python train.py --vocab_size=8192 --positions="rope" --rope_fraction=0.5 --optimizer="muon" --learning_rate=0.0127 --beta1=0.93 --doc_mask=true
Each number is 500 + 50 x the weight over the matrix's rms, rounded and kept within 0 to 999. Layers, rows and columns count from 0. Numbers have three digits each.

# layer 6 MLP down (transposed), 2048x768, rms 0.044, rows 1681-1744, columns 32-63
562593521561506501503468484534495558513441491506494434554585444502556532510423504522499436536507
483560454448483484452425499607526521503448532462482590519485489562478480510564568543533491506482
464429501492381424518354486402555445539436492522513514536512509441452433510500506452519542494396
491405465487519437474518436496455443504532426515465448488522423542514444512466491452482498547513
435545550538494453531471471442540539571463422495566432535477495528492488507582489469460476484588
572441565417587544527417493478434446562443475467428434584513522531494410534531496471495443404462
545550472436455483512524591383520514419509535497541571575565567491580495411538562496456557441432
520627445510483489471508457517546628403522530486467445472448514577506493585542467442469524536435
419566617556418446448519516367417576594501521501529550506448480538580425468545499457501517367417
448471452497513490479500500363451545429549479529509507496563533461545514516537442516518458488546
494550540546579553523541485564449457509590570514453550537534512508535449512475557478440524491551
539527516485440430457548609512386418658551493526532437496469446379430402470525380459564560444462
495508486465496492629376456489511478417525505433506525588442444335580474501505498451463550593529
504540502501456409504503467560501542567475430497602546492510446446516598484572617544437486455476
482555480538494505446493492492487472501405434472449502525498539459481491494516542470496557467477
488427428434608559524547442547516505506543486480481449521498464447430519547488400461513482497450
556459453529586514404488534504492542481537511421529421596493494561542623596493496480472419486517
498493544433552521535519484531414447418497527457430494523454496440558460487515582552466486521417
545527464461584631531491548488558512448390509458546543572526501381493531529558474629527438516469
504493532574467505449450493500486492476538444536536465442422498481520451578598445445495563578561
503506468558541430546571508554468414437480491518461514475516522490442393518539426461502426462500
460489542531559527482366511561432408461416522511483534561513501549557505592438516632472476412434
524428446465496439510505438567441497521543465546504596424491460559618555475568508471432565564488
513521503492519467554453522457506612618580462544531559569523514554560498497528581514491503519469
482554515501487462429569555540494495448601551517589490540475547487486528463521533499489563490467
353511465486588427425502407419513549437441366493486435538498548480498480534602438556586426534511
515530328527503613569553510558579502520526511490490470510443500476522493541541528596499608481510
559463442495535481509481487484491515458526482447470506452484560537507499546451521373604510480501
505520411493465571405458453429508481487468391566577506487555502577527528556493465519425496497513
427496466486422497413543517560561461432466525506552481533463521580496538527525512449491500401497
535573542496582491562493463481413525550557492497514596457573633467497428556490464496452534549400
560503570487498454558511561478496460448590492486485480598483505487496521487437580557549396443535
534355520472470578472529523510577425487557512556463517492451551512492454454425502519506555489507
452461468613522541505533457479484472481567523479489515426562508481499497490532516538477523414539
515433466542474472530565511520496500453525438571467616437494529365384571473473497412451545459519
392554490538581467506429437503440479413550537550529583498499415490539512530478519541501401544533
454599502405458493415491640406523497522460439503581438480467579512497441559571437483648499536499
578571478478493447510443466494456508502424438490449507469578466451471551484443517547594542522479
453492424528525481506577523430474455514540492543452482429504486464489534518432420450506502535515
550580513535586532454491521458535507454444583514502500548483504434552501562472549538612442503548
509498575483502562527622485541474493545535380496466467521555574499473557543573509561561507496529
529554452509519543457457391436509484570443608493490462599603496572534502534421513551534455503624
506557564582403521563432540431518484481500445371513416510501444403468404429507458491613516480504
402480483517510406529591584467533492406451440576437528523545525564512538491479503518454503544503
511451499531472471451441554486477490566522569404502480453491532415516472573450529506582544436460
424424547501542492476597488541413530461500557570483473487542513477463434495360500498434473536538
422519466509490571587533466579453450508507409575501467357452525424561595375544494478591516483473
524516420405638472580551553452536514379498561457551592528522473508479461417467534429528515542505
490553442437532478523475544530543509482580585447452517456533414478553456545542488501365503593529
496649496388469551526489571493528501549525496534525452448505536541550514479521437520505491401480
497443533520510446478499470510529523538514494544546485441542603594487566513557418568483469542567
499423511524472486524537480546535498533438446611442545500448463617428436439475471429528452449458
559481506458556461559437548530567479417600518503546448554539564500497523403518509491615548528504
520453468479464515494640467465498506415517417424462414459507447538447549424587462655539499446528
566581439483521451444487559511481522527565528545523510462543503504494408488525572549534532534454
516525456466581517515506530418486520449446437420499513573469428568458457524517567565441361481445
428470544428547514456444465442508558549468557548468492458538434486535471595567482425526455510570
502573443489463543459542506457517507471485433569452456435513370462464456496469471458423565461442
499430514579532544469548544541518485468531482449476604538489509483492515500470503522515459492506
526555528480490553471525508529408461542487539610428483374565484521560514556494536481500522516498
562461445527503557513492496532546460518471543500482432406495528451528466458526571542474489452528
415539514501520447595493519467404476531572525409452581411536519432543441494535557593507500491651
550538493549481467579539527418570598476503498481410489563556552512463472559518445518520457553470
543507479491492435473403568484434531465429435469469585433482617523582564480584543475576550454500
# layer 6 MLP gate, 2048x768, rms 0.113, rows 1682-1745, columns 32-63
478512532416446467522474537562513527391487479474494525462533514375498452503506502423534426512581
537549529536517477514607492447446557553487508505488568535501476573559473472494508481534580453496
536488565466493520450477470458617530512510521447509490508509498570511499516521505459548535459397
521506479526626471551570515517394487573518485509472480555440432488442440446472422586494619511503
474512535428532482458539513549512451601469506414493547563609499516456520549593471499433438533557
418529515470526475461517508493477459414546532513498445366507495553475422504483365446460548556570
381490436526509426470521585449511453519499577436539629530512412501478492468463463537487529440486
416468412452553466525458453453517408432530438447514481497503404504464496552422454554430486521418
520582503504404489491574415463479447607543486513561573539496506499488465471503519495491388508417
578496565584574531482515444479492511569462521544480552516519446438431551536365511520508559479498
595499514520601549638476517551582431521445427523518486452579453543610463489574485451486645474528
485505488465513479482433478662466482476503509565513602535501532432468596523458433500479536525542
510523445542470432511497584523492488484448573566501486526456501523487513504526553536526579410543
466542419513481502530441558530611495421492509532572488534582541564600511542502455476542454514521
495595580476542359421539487506517451528511482502578544546534413491466451468449600548505474525415
556520420467484523465521494425552543512396554512415567403531464531530517515607547622436450516519
536539470618458555455523480512439494441441604553495546414534480477423402479517494551480552528516
588419502525523445512541460431534533654646557538408511569460477617482493438375528498540375537506
433464477539487546558456461478455510523521558498460520455542441481478473461461516359506452508496
449536492547526543504482496442539438567575496457490512542431490545525448595424511465477531569503
531567554480524483516532474516457566472591446554506540563521563405420515595431463532449578429525
494531633525536475455455603586489514467512468484529454396452520473415533473477521576453495493436
487479572500496472489513485445486530524536482422456434543495472490487509481518518529515541430471
455466502491535473540567462483563500548465551583399441439487530403456451423496550500488543486546
446518582475592456410394515543497592537477466440443438537504507524386476539503449515466509430455
493482485545440460509490592578447510512492576542479482502470478534510635415445493538489508441402
509430584563462484494472418423445523438505505549436412475437471543600531514473561516473530555549
428482388576526489564504462526480537427502561578482474515528621494450505463574545482482554478424
558518494523500438468490541468595458451483530512415443405464451545570475488565501521622660536527
509341488486554510507433481551548500481502468528405406470490462484497466552455564551545492410441
564551522524479555523483466484493503485464517406572509478574521453519492545556516501442517488437
535465530473532549494532426528504507463497500452456423520491524503502506531433499512448539566484
426434502593454469384482409481506555529538428523488512527554535532494555562528460454471558449436
536495572505427431484428553461464411514429483551454471501523508574526507422429440516498540558561
449489460453459454478494492626530523531432512503426464387558466470472571494418505457469476528543
440501391510433538474497535498487508548435501463534459368525468469446583523444496434516513478538
510439480457540469408503466485467451457502487523403529500514542373587467452468518548511436473545
565532494539511500581535455457548536499547575478411562420537501432502532468546509438549402453454
502493479486437495476523539474467458537421427529420467406529625421511499369471514543545372499535
471579561511503550483527495563454560542497522529523410524530519565432500495470493553469600496537
588487510528596519500548403429558527556497530506471484511489532518549502502462570483523464590500
486548468540547536439476413431465491593526476499498529492539545400552611387481481517404552473458
531497542515498433493531436527556404507582451475543460485494434504531448529571496495451552420521
438512516433526464606452446570486453439578469582530479376457497519426473506488475455441425548495
468569551538548468440543478540488521521499571473478526485549463503547481557501505493434559495484
560508544410456493470474518528563458499466593496502436479514483610475441512505487513485497465484
482540487483523437538497485569510482482487497415423438435590498425445466558488440364576485453578
532477477530539570489537537522582453460465463494483489501610489475500443551582479493543502503511
506525531538516494486567435448511493535501490554498561429517430479508486549509505537541496470562
483461563557552483480473567489422599522391516558461616489501455475468430561469413536534502552503
548546508552510519536540604505548519494503505525393574521542477554532483442548498487508476556510
388570405556517521466506550401435461503497511483490414405408527541488356585483520428479586496439
458531517538439546518455524474471618498465434561482568536502365395516529514505563514491476535507
395499492573591480465543478504533453435505505468443491567529507505453455499469532520481567428457
435562578457510464580443500641436532584529487519521511502469452511387406509528438529545472472506
606513421484494519477552595553595577487603449486454524508482450495385517468425510645604513451559
571486524526404460405464558512540467525471478438516500488480487514516531511467460493491455371586
489517550498467391479442528511461501554505539561481522511452503563415529435529457541444464478484
523445534526470518553462419484450534495483491450553494487472458448486520630489530527408577513495
535417517419475507440517626558469479523511453515585477482541531476599511507422461428464580524521
487453538493455542466427502528455491556548544472461607514506540489436561527496528464560393351563
476345560573577471501613493555436525452576446531444494441530497532581439492533472425525567521456
393513489555489494487466489652513481526542509503469469493480589483540516476499483557442491587546
544504449589456529509429525491447466495479519482465549476488500462473462492556518440514518586465
# layer 6 MLP up, 2048x768, rms 0.122, rows 1682-1745, columns 32-63
455521393533473517468533507538506503594535509581467484538453550569457562484559499599526496462476
552503508466531509488550552538496562482606434483455500464517418554606593426477492460572558509600
557474444552401533460471512544488483550420480509493526563493477445518541527515469496470556449528
465546564546442574538493451483484452523488543557559506618501593479504469470502497446534452470513
520550518551576467495521416491556426440507618462448525501504498511522530475502512502511464403537
518487441536533475606473514484575553480479444516427469426528475471470448540543525468416537536617
515559400467457451462494477428560517503533456476429482574621475527515500457536528513526482546501
443503466560469589468533579541435469530524524479501466491513552550563446510610490503531443460568
486544587550413465586558519459495596533559449469390502512499500475555545496475470518415457467488
572498557473545541506576486438482517463452440453522394433527483368473451423466452500474546493523
547544550547569503520443530463473561484521442542466403420380562496539494535578558405489409472456
472429437469517577508424478514675471423544438508475558517525494439466573529468473490414442514455
491475507529498407535522528510369506606473536463416542512473483476429451460493525604440369465470
494475578545485469539478530493528507511504542527510474465532576564483545584543450514455509478500
469473486448423493478489510462477477525529520514441430516537501579457452488496497448443474395613
445438499565451556574434562503430483502558421488597497503549524481513509392431522465581488490477
562545415461593523497366484550467480580522516474548469435531498503471424508483460585501507468404
512590470565540448480484557546464488527478467483458565525547528528426475529509577503557477453630
489550468447474468519528608453501469566415523433543505453467561414492456491518462394549459552472
507613572549528414584433562431414529569493555494509484436599446506355493483562439554501414469470
463570571453538537476534544465497472480614512520531486514581480474456420442500513485575534510483
509491590630474482468445495538520423484531460556641456500445567442599508457447478597499551578411
492558525457464492469522502535526506532467518531464445477452497465557506469463451424514627476549
596512507489512399469454442473533565569404553482496493468435571490503534480495474567585460437447
435483547476482510405532575472508483563534485494560438517519503585525474563538530539504576465507
494534436445511467486607476490505493501392504418478542502495509525492574567489481585514521454504
506442542377496469489489523505511491451520520518548520444486445530537454521459479489500558469463
587523492504497417462559557513443480545478524505486484497440524556518483436624516508503588489410
498424426521435393527509448540524499506406513524442434420481421478503457561466424398533478485526
476386420420504551546576526581403517452484565546490447417560564439588469491513402455518545425466
398437505461611508483507432480515479463471587470558551491508545496540584553560604514435491495462
454535521489543550509460523514495502535550487470530582520504529456451428524525443588509448462481
365469586573556483473482550467581454505498426523566477449551472449525541525534465604524503457551
515440477493585393540493540396545442535490554518547500497542453373488462574495459539468490595433
511656430518493477453534501557562595463481495421515491507566509508516530455468463563617497408553
457547392515402463617494417442624516523497505579596494517594548468503516483552546458506483541528
440480530448540589567515425537465528496496495463498460431545423442427447516469541496543503465487
496526456527500458504571448442511519514548502453461500471505487406511521514491538431497440491489
523526487505568547496579508504438530506538485481543571441536646540560513538509412510532586539494
524559552515479554505504534488444537523447513438466531530443569415498562527548444498609490485482
512464461545486502501428589536499574495492457577562435477500420522432571546524557407462520506488
520482509566519512452545492482557521523417551507502404469476426511572438412580439529631462460457
443627557426536514452471460522463528499541461507532493447424356516420504498513585471455515586499
543552499493566439527456546533457630612461478448522475490548462461564449528438495530523601488495
460496613490471462520545556454504500603477511605497510488518422477597422522548547559554480513549
498480543499609461383520442466510446509562584533483409541490473591513487465539456517499513491503
480516554485422487388596484333469518558496468511546488474493481461556499514462489547432588538573
525476542424476408450455485493495488525512444437516514538450509599485458434504498531413573538499
487484446505469522447389507405494521508479542488532508481493483469520502493612523537538527476462
445506475545522528557535532516539491524562510484502533579582464554483574496489502525462504492462
600409508549427515524608511547517494498563519527585446450470429533536484510418436504552418523453
488464557447545547500601501474474487508565447524469541520492522442501496560553508446471535550476
553451482536559609528499530474540499496496424415585578498474566469475527596466547469424511514496
450536465484588479527509487549528517404410445417576482436554556529496484458519542433589558523454
526540499523570462531421519510446441550538627496511465532489596501404444485571574468512502459505
430481512492517458415501488429499564528433527525547508519499438435445491415555399476518524547602
515471491565497501508439529453603549551513590481470489440549411461523525555537488505490523479478
499561587491464452540468512455541511414561459563537545491488536452510551529481517544457558471455
606499482480402495543566511563460589428477532468489441443493510626486532490454549462482500499492
511397428418427521468461527634492528488493526518530502430643494475422480520475464456507480516392
444490559541495556463572479528500575554459514548501509462477409422524492581544609441523450485551
471512375569396463413573534533473524511524549455436433477491532559454514434554451571485554485551
503565534495537506428536516548494515473613497436585519583468513537469571425530476500416540517589
550527498409522469498551480506571553514478453440465516510588586418510518439409536521479530520457